From a checkpoint of a small transformer trained on Wikipedia.
Size: 15 layers, width 96, 3 heads of 32.
Training: a variant of Adam for these matrices, 8985 steps.
Each number is 128 + 32 x the weight over its row's rms, rounded and kept within 0 to 255. Layers, rows and columns count from 0. Numbers have three digits each. The size before them is the row's rms in percent of the matrix's.

# layer 11 attention query, 96x96, rms 0.0844, rows 0-76, columns 0-47
048:060118103129124122054097122193139141145134090124134170122142095122120138188171117149160150132100181179130105097108166090101080160166108080134133
066:138142085116153096097099107156164139122131146147106160117159162158108107155130156131161054110133128139118104176101090132142115164228124091120156
064:118092168165109173127144144073140145136091172095156103112054139090125145131136142131082173115125049141132166108141132141108158112088173181140034
056:111135130134127069103137094159169122127160101164126124096150133133162125191170091176150153066071098107165125145103128078132091154118128111162157
067:106118139073128111169094092100135084108086173166122136121148067154124124130119118145139162154073139145079098164175109145122089136111157138135101
078:078085113198115129098141159103169086151157135114079160130093111133140118143148151151158127067123082082145101133068097115168119133100117165150169
061:103146127133115093089150083182101173104123083138135148135178173118104089116162090112110119049125172135143108162072114107151127106153090115113155
076:124159117073134124195141146118075152165153159139113155143178103141118177085111139129142130177077149177103158116138114134114142132104163123074100
068:146162121069106136157085134145082168129086095121151146172141138170111150083104127118083117162117171140118183076069133150152150072185152079047116
076:138215093103109107171107123137037130091114119160063106144132143172093127145160124083078137174087150126095172136181129153078133145093118139138104
075:167160105076126135149140168171077111069141137180114120147113161153116132134195193099086106176119134138139191094145161081128128124089151117152122
073:177103105182120138123156173080174141129173171084134117113111100105077154107095100212130123137127112138149095134140188102144101157101160115179100
070:104165176175171136152173146117164100170184187074128110078110118156123129124099127166201136094127106137170149168127131124146098154071135133144104
085:106089138123127104102140108162186131140205134144164123083069093106181132137171109148140111122189108063144137132087130100134135162179094168102128
096:163167106105127069155105123168102144104124160154069122156134162145118168107192130142099113138132190111138197140120128132152098114107150134112156
105:137110121185169091128133121089198136170168173070158117111073096055164167140130077172173119089166094105141108162140136136141081184132123143137117
078:152140179121107134101084103175168153166103191129130112089189140102085176147192153097117109155143138116134113101087098115116101120112143107077186
115:148106119130117066169166092086123092133101121113099133113131129080122146094121128074137099104156175130098172154114066121151139096084116158060175
118:118125138096169108089109142129114146128159129151109146130176101119164103099103155183178151113070151152038076178136095193120076094170133152121133
121:110112155138108069136117134137109089139168119139111172114090199153123116117189157051106100152119095121109098196159167136125159161073116150107166
127:126153155129095081107105057126165127126075151105160106127169083123065146108099107126116141108122122140128152139062059114081211121158170097116195
130:113142135101149181197053086104127206129109157130129123195133159149153145174094183174185124157129100133120137099122094114131125177167118136122164
133:144096071182140125099143109141094119133145099158111088127118105052148138097196146104177126139126154124166163099158134118132111108122057119068162
117:176146136088120156174159099123150111108072077130086139159149084184149112173102184163105158097096103136104106101158152168124162141119102115185101
112:151114139083128139099106167150157136138132180112130132087196118168090128120114171126128061111166114147123124140087111146184113203153149097133116
118:170098035068172097075129155123187132062119112111131185092161146086098136107176099153131092119135154146129083161091181140150097139133131146177124
125:100122126102189149179206110100104128128116053089107197133120061129104081133109137174089132105136136132124121128161141087096135170058146115104130
126:104156147149148086147160129167184102139073097115116153142156133132140101099139107105121102156071109038133123093099167080097124165110103157130142
111:105118151173131115143073113153130109188084128116076123117143166127140117110148169096155069108129110128074136158172166154095142174147173065082159
111:104100167131155156165168171175109158104113147088170136151106137119164085169095160119124140152195164145168158056118102127148127095134141086078120
133:179110138138164119149116154125119100165173139124088167087121157077146113141122160099074124152173136141147137093122062131127141142120146156096142
107:122190150152059140160136057109119102193092139139058081111132111136120098143133122132053145120118108124123113113154147100098084075140137159080158
054:149118087083114137159110076113166160191114169157156147131148143130077078140157173149136164134104187103118109124176107138131143103090176086085073
061:156145071134151132115159109100140077110188115113141147140138125086177182141190090169092093133141175114161099159159113143172139156109086184162163
053:155148132136126148181045058092135085074133148114102100099160064128064126102183204128150130119147138130167084111158116139149148153131125127117130
078:125086108191132165110161136095131115159195095082151116112097137063199143141159068110131095053140086128192105115118155118167148111149071190138145
083:151154121109144070128109129151115153136052164136139143106152165153111146118097189146172110186138192179044171161127107111089132111146147060090124
054:121133125154140099160090061093142120090139154111101106080115120168071104059090125131180180157129115116109103086134137104120118145040173130110097
067:133194088075102122139173137112145087105157156145076169082151144188094103126109086142072146134111200136132118080142153137103151108145153091061106
077:169149133096137091144106105146111112101097149182119182131141155140072103119124172126158118214100214179084170143196117134146138081132097075084089
065:119113169130172173095115178216144060107121129147163125170116161120103110098094115098099100048139069101184161120140087117137146154153121171135135
080:120106099113107089142062109112091163065102097134151138178166142105085157105108156124139097132149199170088166149155144164124126079120112072080156
077:148111125184142176080142152135133140198153181076126123109128164112175152113097045094116143050162082113176082148058148107124122197178126160136144
066:139156082085138138109119139145090100067090125162122141161178168156091105160088148101131108121091198130123183150186118075111162097128089128094140
077:121138145072142112113133171149081100027110070117158121157159174165122105112119142134077144128123196105120162071090151108072146096108128132159159
086:133050131103086091138121137141089175086101111148112119139139196152091082112145190129110134207144192168096121140171124167150135125070166126070116
112:111093098204166134110129131102162087198167151064166142095110101108158158118128079143142118095150059085135075097082129096133117196155102163151108
095:105118143152125155152105147099096082110057086151164181176154186135128126085109111107113088136098159108077134146113120146100195170153066146106149
115:084195124095077160168109112156068091122160111144097217139105159146109124106129193077108104196145146160123166102150115082109182132072146121086149
115:094100081140174138107118132104113171129138102162199155148102054102139130093136120185159108101073128089095140114125111067092181184179102115126088
124:169133069172183085145134144095110109123135138103100134121139149083138173121153101142111146142142133143175165122091117120139093088116048165101166
122:098131088140152131116160193108122116123130066126118143118133146145171124120178095119090170106144141076150114120176214129123063136108090137144079
136:112101151116140115211133109120128164204120116102093119175141102093171137170170165140102073175151081101127130106147135112127142186129113135081150
127:138101138091099109158180108100080128097142094127158127120115078149119150134101132165079200116135117155151183104161129165150210107092124093170107
130:080135101138164165146088105100081166078126111173149064137080159084153141181109147179185192144079125146094069158156140147127096100146085136145111
125:125117109148100112147146079030145113142133111114123096078097118084049121093093115100109149123148134164137143179103083099149139145137122170125102
129:129067128089193163128103212134135196112133147111224143148120148111128132136145146111140117161203137165149149110117110152163137158164130129112104
130:117082138187087078084100138153086123183160138181122128105082164057128160084184124042115091132150130116132136148141143128108162126123094122118191
115:110151127091150098154108060095148143116095118097128181170192046151077127156103137167129105110080129176101066171131124090069133179140103137153144
117:059129166150152089150178078152093134162124120084142114092064108117148065159073101099099112124135124111137185124113098064071113096136144090075109
126:143097117095207043113161172120155120134118105115123159068129160119093090119152112111095135084126156137060093199098129152114134140156185161135113
129:081124130040107086142144137124142213112144117125200153142119131148158148110110128129136134205100092079125126123086096129144173105090141119129121
119:076142113155105119092145133096204110142167162062158114111164147146135164101103065089175152166121136121139154124069160119174136091152104112128102
114:114164117135113127114108124162189110150077100119125114130126152139062133103148123144158114069112078105104131168119182096103154200143087101172149
058:112130104094155167142084118098106099136123151181102146158132124100141071101191175122090154218159125058149091133133165161131140168112098210129168
058:060065106144132178167157070114093085089151097084159176129141056124150132116100159142127103083119125089162064097113120117135129121122101151151125
056:147113118098187135130114105112075142133148097090133164207182111047103173124133135136028162140123139122170122101150091101110129109161116140144107
061:101135156184070128148137138138119120101100114120089158119083162130134134172099162128104145143123155176095133160154160077108154118104138084110120
063:148061185137091136095147128095145089113053144095106133112121135062160144174171144133120120171138087116174078093185138136152139165142111151151107
071:104086130157079121076124124087139068134183170038107157127086089145184169098141067122160151105157078133194141104111079140167138120111158172125130
066:176098160176107140092119141112194120172099157143091139136151139099181124139162087164135181143136075091133109095143174117140124156132145164140130
064:114136146112116132079181161119146120147132172105107101124109125113191136129135085128117134077153062083171144063035157119167134126109130160159114
070:117161135131094136120112102121194109214105148097094133106119118129134126182111112112087165165150095147127099115088108133131102109111150098171170
068:134105150138153143079172096138166136180186156142099128093113101106148142137105062141107154125134076085187091106127123136149113113090086200093055
067:127171104145114159123141078070165114156106134103106117124110137106135119133147133130083161147116120153139074104122161111134115097043173097149142
078:129101123170146125082140130122165157186157152127089104099046110116186146117144059149158150089142054131158120137098102144147103167162093150077066
078:204145145090089108164122104156078149083117110181121116146151150140105107152139198093123114167111214122080126132141175148099173103172144075105128
# layer 11 attention key, 96x96, rms 0.079, rows 0-76, columns 0-47
066:135124148100128123106127120123154161104100110114165133113125134141104126088113216111094095183103080146126132078138141111096129114144182119106094
062:142140155089146148127133132141091083129159107141152137131151081170131141155140143115124165089114202073100185174159096200098172077119107145103101
067:140192156076091105179109137135133153121096096146110061154158168150155122076098136150107170188088168072159097092087122153077122140177106112107178
062:127090138135178126196116133110110154104062143115075052102162106129090150112049128105157111203160150130128186086134132137111150072123122135151131
076:099136099130154117124095115146137132134102060124106133157188149165115134059121200100158226196090133113117134069159134158066174107074117106116110
077:167086156060120119119143109154114157102152116173108084147132115163071171198128145155136100129152211104084113173072164153078107116147141129150151
064:113133088115107092072135183140164046152173109122164136087052057079100117103122116112133103182134121133121077131216072133124103116208133148120119
088:139141152136115143147100095160121157100090103115122124183169116168126074104104130111053188173099128094106125075074168124057153117111081113129134
085:125141120162128126126099081137115120103135143139138127114117140101104088114117116122127221194101102135098119099119155136029171121126114128140158
073:138125157090129166143104112116148163155095088112155100148132112140125148164077196119115177153103138123110206095155078137133167080113162111123087
069:181116146071090180147096106069129144132116130168128147138136098154113060164126149110068165147067166111103209113072109142094186090115139126158115
084:140103164131125146161172132147131142142174132149117129094119131151139137168196119084112104115170085125226114109101131103162088166114104140161115
097:126137090133148125115209136129140134147184136061100157091160095149136138120108148131093070109175085107197065109101117098152091196145128147130063
063:124056105138102087107168140106188157172133124094168128082150072073127124093114093096178214107132093082140162110137136110132141144089073132118125
070:155123160095130125059148148164139123132134106199092162098062177192162084089135149138134143149164140176181139152228177135164161123135131122101149
105:162113091167136099132181135148186119178156146074112146102127114105154173145164099112164108080204086056206139093111133115188079169113078148131117
095:078141115128151089154095141137185179184140117082155139147177170094102172175182141119164080093130144071154147054079103127119124134158127088156144
108:133122162144102121124085086135077112123146134167119128124061180127117169129113103097101115211140173185126190186155138171115155107143126135060190
119:097206169187157096115136131140100085116118132152076156149146153163105109152125090141128141100087128171052112186143202157126114140151102114127136
117:121090153101090090076128139136127113145122155177110142073075155150133078123193182118100148148104093141104133164148130157165143108101154141098166
116:175147151128126100111096096100157083082136163117139127101100085122083235133088141154095098176125186196140136159123098133143168114179161120169158
121:115180122121150169112087135145112161128137216164098105155117148112108166164123155169169104165134096136100157115119089083163130139146049118196137
128:127081099169108085132140156181083100102211089094148124109076168086155131105131147091191141112155157105183144114117118096144147084127070113105140
109:166140098095139103117202109088126112116074128103106145181181093142078130103069178193111134126075120152105097150157144139112179119086126120155098
107:145178077097171174112119120158156153160121149151134124146144112086113106150117135141209108093158154085105137119113097107157086143191180104099122
118:124168027130164126070124100107146089128161077142084156101132133082058123158144112137164142084117147173111099151119204146125094135170110144168136
124:136121108127116181132182117112099116129123149067163164083096089143106054169069162214098168086146133081134162095097114090137161118072131119104116
124:165150154112088063094086112152203135128082128149131133149112132161152110125141115150142100142039122053129152137112162096108152111124112099137160
112:087176148155111160152058083140083146182116165150141143114089150109152062120111086112152121154124141108106093175116121058124131131110194113047175
113:089149168153127210129128159181112184128143153144150114148108154152161119123104174145132157195199095168162123074213154111158134136155171086128094
125:167046144124139117111148199160129092137153166129140162130132145151166145135154151122110131125183148100125193059116139230160144146114109151052124
103:096148191175082096169149096124103140162106121099136098171137103116147067107146099072087135132171131070137130160076096087070162148084151149111167
069:157106109135135122095183193140128087095165117131106057138134125120095166186125098163117143129111162121137115169176145170102136130156072120155162
060:155131135054092152089087133171042129113176090054065124065102148133099117107070168124129158118145097160111117107087154097109123146109168165135134
075:086184143092149100140110122147148143104097065123135121090111207158187075045078165117122167076131051136099102151112124142097149144117163137142092
075:104161101143107160056139122170132084130093119143113205174149154140141128148115157139098131172109146095104193054192114148082116095134136077120118
080:056140138056135137131087126138113103135123044127165099165111098153190084168075145097105139093135115147150116138092150141145104176122102159111132
072:121177116126123167092081145204119092142074065103096128192158152135168104089108149103084171067090134140107138149135142198133159161137155122139090
068:090105138218143177140139120138126127119080186096112150094112097087167138126135143143139132143150063112154113123125174106140139158163097186168113
082:066165144131130137138105122215155145151104084146106125148157129164185073136064155123077158103138091117073148153181148168131136145135156110137078
073:093156142052135114127140177108160139168139149105095156126136127139182116202137078136111130123087111117135082118109100133165152140155136161054126
086:149161135105090090133119123116117105092080107161125104152122153136145100125051123122108120064078114134045166195157179169095152093155141116149088
059:120157142130181155122178111133138123218158161080117130091133066130191143137119098147164148145131123125154079092117109109131104142158126158118093
095:163186147143087141172100168139129129107057113109159084161139121147144120171073091104094096107095098138053130142145126171136147098115150123097112
092:112217122121061084161085174114111083086129125162183147190191107127083142133097111140155088151042134120072126190155143120110152106153162078130109
076:170151145107111105112135090157091134063058080161143109171132143160159153106169150138070134110123168114112189116107180125113192155122082151136111
087:091104102147174124186157160117153123149167129104139107061086096099126111161127119120126177088198123113149140053118117110147090138103106153154095
106:157128169162109147158048117130042074073103122138136131140113158126119126155098127145102101151078156132022118153154128158077098129132127115089172
102:123134198107083184108113113135067122180118164131125177174128147104161141121148126094112115182139105169106123130110180126127143142164156137054176
114:172088069139167145163137145096159126134162128164137149100095128135188159126124136141164167124121151082155147123125105105120126140099088141182128
122:140133092156104109089142150193112101107200141168095146148121131125151213133159089104140102161156144139164171141122164182128124119109023146132138
118:126109103092111112123190150130115111139122017118132101145123130170151026107160146119101144052137114122144100128152175112134112149086121139125089
126:123092132110110146159080119140111208205091163122148094191116138164141064125130164137154109112126126049125188118098102094150163123083119101067169
126:155097137088071150139174121081107104086122136119182125085107104160100153099103153149074160141110131204165125128146125173125180113093136101165075
125:097126152135161156174133136130059180102172145144087106126130136118113117136114117130141152087080091152090099189147168144136113108084038134166093
127:150097117104167133175118075087120102101126124151140131091131095118092127078110146106108149112160153107145163146117076114094159152130130173098112
126:121139097105158166131114155157113167104148145118178147091139157137152149161137154124160087144185112157117099058105118181189079114151145111122073
127:123065115119078075112076147138122125136149090154164111087040168127174135081168115040138157160134145146176138131154096161128132093123157136103175
114:119176117125131126116140064034117149179094145073167119164167120118060139142127120178132121100085108157111112207092137079099144114137100093167131
109:046133204166077154155131119144110154108153164119155127087094093107153120137095083106108089132169155079131138100141129079110141081128121102130137
130:111167106125125094102161094100109073143174113158138150051125138147115130128175065115123089113120142123020103192143169208124093123096192158095126
122:147062140067095105107118177139182132111143172164124145095144113118121193106143152139120124131092143081071166109072070190169142130102099106174144
119:122158166164104124135084082163204108131111131120108161147140092117120177134132076079128084143092127146136101147085175117131102160173110133156142
116:162190075087086116104074103135166137135117112168116145081143094114081108138150156146152077113065078134149038164131133069126113155141121122168082
070:064098127133072088097171101174094112117133080094151136095131110132120169170080122153151119058131100156150193136059117099052111122148128136118167
059:107152181105069188160111168147149132161088079108114142090094098124112132185180127084175108119121092114105091117139096144116117103134155145133122
067:152119126109137125171100204108145226159097188085147082117056159132123116119155095167164139116148171096139169146137112113109103118099124125144151
066:119118104147126115125117165118112141126165181173126132135128146059104133098128066128118052103081092120134111094129102131115165156144157093143132
072:138170130116093165171101096097115145144091091164125133124193058182142066123117107123086118081085187132140171097118182175146108122180137142079149
077:184088138141127112193156122139124184124149155189105150070136102141051113151115093119151107143130178091141099112070082118127090085144121091185150
075:163119115155137106170149177128087112107087167140131074083091084113068130087083120126083081136122143123123116089107087131093109112114040120159142
075:222056137136118129147104194101113160147175205101108178111103170150116155096157079162150121177178077121130129127120051060162114163127112147174129
085:188106110127140123086159175117119161140138117137132137125112180136079075110150149116132098166200086151174169113103060074177088167120093170193175
068:141107114153128097099125141149119129181146106097138164142151205131185140176118047119138161096184120155164072111101118108175138147116106129173085
081:201130097110180137104135136119150165158152143152126136150124165148107109130137172111159104151182142123207161118084025075143082159138092136183166
077:150116080145142077114161140130142131176134126079130180133153141112190135135087065130145171101196101120173090092108141099188151168075106170169098
089:061203178076102141180117086129082103106087132171177119162182124173138104127157145122093121122069176144070155135135141196081154087151148058058086
# layer 11 attention value, 96x96, rms 0.0574, rows 0-63, columns 0-47
105:115108111083127133126180071140148128129140093183144136110109091111122118054164164138094082123116201122116149073159182073098102117066132140085119
099:107110176110104162145102126168104121063135141128191159104091130123156113162116111112096119120127128089154144125137091093135132134071149136149050
102:159103112102117170165135071136092107073114158142189088099075122055161089148055131099084113162125119137130084104126163148156153113157132126173101
099:101182156157136161113124113145148091161119180137116120092199160172146124143099133105100069122160102158158163184113152143186133121070178094151138
089:142118105046179121138135149148143132131176139133141134134109119095073152103187151155163121066125101114101054113122138127095123127120112130100064
085:111160133134088121142160140107115122138144112143215137096137122159114151128135073108143192022111220111147157113116109123156072075111187177121146
093:061133102103095155157165107178127110113062162147113157179160093161112166127111160098120107188116105110165128143093136153190103134130125114139133
083:110150176100070126132099091114128111185195126152167154090140157165198098184156138142129164131120158121143102140128102156141141078058123158130167
094:108122128111135076092113162175163215134122118128059150163103124157081099063094156170144189168100122128136109128149128146124113148058144180123118
098:107082116101193100114151066149079165101088120114103081150037116151123108129163083161100144128122098100117090112106187154135106106151102158103197
098:162090091122127158121075129154094159099194061086101138123131127195128114205100137170141124167157048090141084136166124150124153117141152123153118
101:123151097097108125098139091135161161124171152138134077161107147024149117111096116159176165099140118113114089165134140134040111080105156170170121
091:053097135146121185092088137124134148149095166098099094096124167143210132199123156167110094138108100125071118125095097139102119159069145106161151
091:161100073121141146123096146110116106152097088130094184176082153152143154134134137163137142142165113125130112134147131116149084144171162089151215
101:092084138120105161201171106125140121151138102160146160098174125104148156049101139143144095182136130150111114086096120167118107140088089174116128
103:077116097133136089130118070084121156165113142132083095158048124028090145105173173182136095152146128136107140121151147119084121080141121102104167
090:108126115120157130059120082192179136092181157173106139164149099104164115122157152133123125129131105130122128183137210133072180183088123139160137
093:052134171131115144188144099171140151154114146137123088123166132105088156023104139132093104169163095139122178098142137131139099132177108128118175
092:137149157143122175130124141144162091113154106147167191047144124178147179122146165145143123147126144110105181187139118140160116131108199121133166
095:162130166104129103156138135111109167151109121064108136177130093090181128101112145186113170124093148078075118152139116166101094121201140203131141
091:145159184140094128146166139168126101164112149084091139124136154111120133080161055103079129118113102133127148090127148115115121170115062116105092
090:092149128123096112113167123122096142147099052126155138109124121163121109090096079193137175096101110092120161099044111124092119073192090172133127
099:161119103156176132121176094130084120137141125096167103121164112109092155110126069091155092104100091092073125071084177134086145125164155116139172
096:171124127144160114122156149090139139122188133156162114102181163079161121137131091168109161105146140133096154148096127152075143105126101164141136
094:094127111163084135121128162092134101136135083180118140163136119133139121161128165102142052115142184138122102123162098110082191170121131122122125
098:051139139144091146194164070128120147172141128131120118158211112147162126129083157131092131177130084093129179134117120149114095111114142138126129
085:167133152097112133110114076134129125121111115190145125128125152082157099132093108174101148111152151140138095117107127141108122140107131185131101
096:183115107169154122086173163100158121128128069143101139103099155120114118107127125167088136141120155129106204144104124115121159137187113162135183
088:093127108078139103163179136153072143137119164145177103157105117067149115075108126131066099087136175131152125108107145114148126089172094140110126
099:104126070122133154131165167155119184131141135093135155177186123064172144119103085118128079194123143095120102125098136170069112156083121171142132
085:153173212073070109170118108141107126182153154087094153126131124134138099099139126129084145169080163111145111115195109118151126109088102151100098
088:091148165159115086133146119160130167117089135136095146125192126198087139139141142114047120149129101128170192152159110162171127147105126133165127
099:195148133129168089140087177169131100094142172197116175072092121140146144098095122133115155158154145120130157150162166105107117123174186091182164
110:114156084127185145103088137158152078117161169098116131144106136178139136057136169133122147126137096133102128112075131120137135136101121087115145
096:129115166137131117132138134144163165099118136087114067138165151088132104113112148169094122123101203115117163208164151101190126136141152217086177
095:158129155164080150070171159199157135138172110170136149119133141121095156106149187136170101153132139143092099108104164086107153138095123203113107
096:132160142136073114119164142142150133092144137109168073108172172167084180095148087123171114134122127059082157103039130122171112121145115117125136
112:113159130159129143147168116132142085104150146186159191115114054111126102116119131109122117105112137084104147099143069159154123075159170071117111
086:124131111179149151118119124153144087145105142095154099128110149173143171161103078093156128073162088104120147105087129111148157187098118065132102
116:105119106164086153161195141155130178133113137067087108163099186101074159145149175145140102111143208130150141127169089122115119106081141140124123
101:214160146127152114125125184146123074107107149110128154121118118095170143119151068105159089136093078136101101086151156108128139211106109098114076
101:108154152130106199141125172138134123109065127099180103098151146185152128155071099165207107123140094110125121163149136166149147109091154122134175
098:114085152118075110146161109078137186121148103147146151126145109101100121073081207143118119119123133157128103153083137132048149146084108203106129
106:109167129087132139081132152142121103140131169216136101085091091142124088080080124105149129159129096123127155113101116095116108076183157028139098
084:150196112131104120074075135103141131084109114167175123138097112101133107122144185142158123168110191096127122095189197091118126109099111168122066
095:093089111112133133160107153132115143093081077062164164158088152169084133173128085154097160097106160138130102091102135151184128141132146145142107
092:114130125082153123100145147153107183145131086167129100159116075174090075109081106103073139125153140180139094111112133086062115134115098173154159
108:093075087121116124164119151048143100167122047168086141139109159075118132148129120150129155096097132138138162130141112148183130088169165135144102
100:144095126113149125183144084114127132149058140069150124103125162112129103214152137093141080105077091122152129119131138143174115130118111137132066
098:148089163138098141173121162101180158080190056113099171176094141107113133178130153177119146186122142118125104183113108095187152109149181176102112
094:102127109113108141103134034126116157151118149110158103143087150159105147153119160139096147090129129150142128107073126162092122207056075147124130
111:119174133125160073129087114141084123113116126124164099117051047104089106129084114110072100122128114119137176132047054123190107145130113163138089
096:131176126186150105138077096176100061172108105092132105104163097110163172140130105089108096111122119106118113117131072147187141165056126138141076
090:213134173129167111186186098089131093087140119098157186176125087101103162093169130137136104117159075126118119127153128159102113154084073146113169
101:161081091109100058140121121120093147116127133083097194128095082085136107148146198124099070083111131170134069091109153156140148162105132156146068
096:113128137142112152108112157140115120103128130101149158138064108088182176138097061133117133146118170106105149131197086131197144116201146102127126
098:104170130171155089119132069122162140151114144168138116136163087115121108059087185086133099152118166128123130075104115080140120114148121124158130
107:099088148065097142196081087065142161143142101123130139135151164120111107162114175164125188148120150130144141136114119146184110124119131129099141
111:175134137095121160098141117026125149105128141072131115155054177143111103097167200162127105150130109157148117189105112129134135115093166162081176
109:106144099115118091150176124142103113129134152132148177101096081113150105081162119095049119037134131114131090081106128122087144139152106085147113
110:133055151115127148172204098098146170107129089106117085154132134139135137170130129184105129102120166184144131194150181136099121119151070215150185
104:100117130107082187064155139116138116127092167094103071161100175130145098126212095142126155104072197126108057111162150083097131122156128119055076
098:070137098164133214084148103142110129162128127135182127089108156157125167108109093062075114085096106108140125116142168144098150126138165130225142
102:099101153080110143061145170118118134156126094190090162090115081176118086138124087134148117191109096162145110158125103112133142110157155110098173
# layer 11 attention output (transposed), 96x96, rms 0.116, rows 0-63, columns 0-47
116:112130132109110136113102179175066155123085144094140134131131126095158126162122183062179107172176106137169153132070140126164092123121095117120162
101:176093037107120099049080136093184128178144129153095127131154091113084148087163183121163104126122101184118122156113151107156128166120115111131204
096:102129138147114130093136179129111178189128126166118140173192102169173205111188136148111125072165171144156170135102097092123144142068131118123148
104:125185065083101115114126101123165142128098093146108162123124075128137157127124145170119142099092104094128119060113078070117106109150078103129139
083:124111125177140143155131098096112072154128088087122155135075152112194061125088153081172117167159144162128164125173153139122173185124163156113152
082:147110138194127093099100136131121127105107163070093124116141177123125111127139108135140125182131096170142093138152131120127091158111098121117100
093:142179227163124112092091113125167112146135164118117153113107167100130127156097131119098118128161156106093116062153117093106057071129106136116139
081:105100084139155123152075142120115108081114116107111146109131134159081180113102159122107135108134126152091144125091078206104084152131164145123129
092:118143140130127167161101123094100151161111144140166115102107181130127126179125128099162082148158103126044140159137079160127069136156114099064159
107:129152182137126148136117173105140102139139211089136145140147186131086159152115092124138048127136147137137212175194146085070110136111142127172062
099:146086134106103083147113119064150127190108114163142138110107104141107100096169092123126146103049172171085157200086107138120164090111102112118200
097:058088162166105134155175153094094096119124115080145128090072162188179127164160148149117118143148144160132179084187167156161155190087132103071131
092:147129080122126081129135127114147121135125146159138193117162076152053151119137089171097111135125118112153186136151140146117091084183128117124157
092:117200157128108159111135112135135139139107138136142103103123108150107057124115112161126162148039122131116133141130165091094051121108143118196059
102:102125103154134103144059160112050112081128116065106172168143112168142126156155170078108141092113124108134116152104146148101049132141134106135169
094:126118205122136185170197181113136103118131126058136150119133141168116091168086098141123166125160136136117165130156181145137092174160128144148040
095:130177103120090113150134125128105088156102126119115111114044176132147168168145142108102074120223126123145158076120137135159192126158098120066157
088:120100131097116143124130147124130090131120112109087154139167129163089073175103157152095152121094129089134088086153113091074055116120150129154095
089:087119088097118082119046090102138155199113099136115154156087129166056084133138137129147141093139122154183068084104128092084072145135084109156119
104:092069170138132131126142120171133095098173180139155129087087175157138127128161118090126128171166130129153174114172111159115064121133162118110132
084:139107020111133099109082144139109142079126153150113114159142107105154112106108156152171141128108116144141151146148171118166111123132162123199130
090:167074128110165094110116155130088148091170163119162102143159125144125126136178178081120070144111175168104117173158112156168121109120157115080125
103:089118159099126075112140166122122131117140133122115100161111136134107114151161120175120104138188132162162166189193127103143201143156069164092074
093:101137120141093163140165144159067102113117125105110091156100103196144167153164111117148143111162116172160125114166128169153225151165194134115100
097:157168151133207167159146137182133075086159107118090140098133131115097141168110154153113161161133127095150098100070148147152208092163110158133115
099:125125153104094127093094183152125100099128150114149153077129085107113154134148127136085104119109142178137140091113109145134012087164098104083177
078:078158106221155139118202176150097091085118146097155087125164088118184180206175192091092138139140112143137149132139139181124157149142129091122118
098:100141151108100108139090121164055144145149145137147084164110112141128111139156118127239106114171098156137105138125155144135219153131160106091063
084:152138208140112168135158132157170085120096166108094151144152131113173166140107180078117178160147120167111097110164143140136154150079203130120123
103:118092202142104124128087101140134081072115171123082115103056151131146127145158179115115160135139100119130159139176184087145127099145132067095191
093:087050089088176131119105150149139193073130134170144143133128118139122146088095172123152153145163141130087153114104068183110078111135160107148151
079:173145141171075162106101158111152093175123163131149118137107131087083145145133058117151121147177128114113141094110083075128077092187102142083139
095:091108175143153134133115078100170155224119096087167105152132091119132069123160109163148134103096148148136098120102125130109105119126107175097136
104:151169156160103102168197114141165124158141081105115143102193111097084097158070091137125157178150182151168099114152158164078146099152141191084115
093:076157081125149109116100096148110098180129120168149140091067119174177151113179111080104093162139113093179117089141128183081102101099147083159110
094:155108104165141091173110154147135116164106088021144101119111098124135085116138123155101129117140133086117126162132133152150130187098092119108128
100:079083105127137180102138166139128134111161130107144113171123132104170124167137131085131106159166128221158088185215116128092159103140162083116113
117:133106170120115093098114177160092169061169114140111070158117176145097096167175161098123144155156121170120138125117223098134082111157102135129164
088:142169077105094106121184138125189127099158095144100112119135120103133063151104098166156119134135122088105141162147161164169189073129109124133141
118:142130086101143123078116091115144115120128118157144175049145099107150163139148106092117138115063120101131140148130186154128133144119096115174101
099:065094129124104129159106060144157150132127119112160037156122130160071051114126112067190156117135131079114118211127103115147165138099134143103194
098:117083095129148114118162044139139113136150098105144151143094112122158167144187092121100119155117159104123124185134114075104164115126122117117117
097:169105107132140170124092155170136125111128124111124122144138133139168144116162169148120121137191134141120104056124053100177087145118111103105134
104:150082175127113105083128133114170141154161137049149128140178121118091120118095153185128136105134154133064146094118175130117106149136118187104180
080:088119228115166148178127136154074124159131192085100116131120184131121135140110125102138144124150109132097099144104058147140165145155086108144140
096:171179115116114127153074045144096134120134170203097148103097093068130154116125125057141136125060146116124109209171120064095108114136115098126154
089:195141181148115128152076125128099074165099115091087134117127154098143122063110138186124127145069163089097143098122108152126103159110100141069157
104:148207149127163123124073112135081102093119198180142087137135080114116115166105134116128130144155040108127084121113112085095107095149136123124153
098:111169113157057128126099089141128137138133152172118132126121084098078131130124072073152135076155132088123172142106116089115099158085144112180178
098:125120095134116099103128128155061114133098185188145089116148092170170121077168114119070137158173103155135120105145146099095151134115090069146120
093:126167090093123161135148177143140155122142129145120140138177108089132134130112147123185116127080158082114135089159081138142116095107138113144088
108:146121118159105113094148168119188091174127121146069135132177134135091095139080078166125138157086113154097114105201178136095066135120099131132120
091:115079088083124124174108120062154140108101065150081126123085143111077071168110091084198164132080106153167100152138125128131140129137135140119126
090:080140133169115151113116168179154131099142126120091085129131171142221086180134129105138141157147129042133112136150168111135098131136117140150082
103:103172156118145158154130089149131187124107141140127165146136156135072138117135114082119209116138136161087174146125139101152128160133096109149185
094:158114075116197101129114101144217085105144163193112120109110112155136075111159122141161137143129097091094085178139167108123102092162129132111137
091:131119108085132142128122186209104092129146073121091159109118159108097099170153111123100180130166153106098141054147182197126087151177110156138102
108:114105072097157165100140149152070167086122155192121147138117084099150144096138133116103118126135135173132097117110044105072084094117150091172101
117:103122110160121147121120101181154169178118174155161155130174084161208191129087113168146129136177114059114117080155107093136112145162091081120071
111:141178194090127096121082131141139180079129133109123106147144167163075128152128148104163148132108169156093168151123204142188110142099118156116180
118:100155144155129110122102138143114141138123191168155162094113171145216158088184148073089073123150121041158137090122069108145147141065173054106131
100:131139095105125127142121139134094150130154140136138149074123119111061185091090122110165072157202122073118180164131106098143157091152140045071141
098:127144141115101048178096135124135155124117159157152135177104136090147107161147223119215135111165098106092152125139090089205173115115105108091149
103:171138166168140126131083093105067123133081161077152122192148143151138206115112130172090073148102125110071150126116149115099096127149115128127136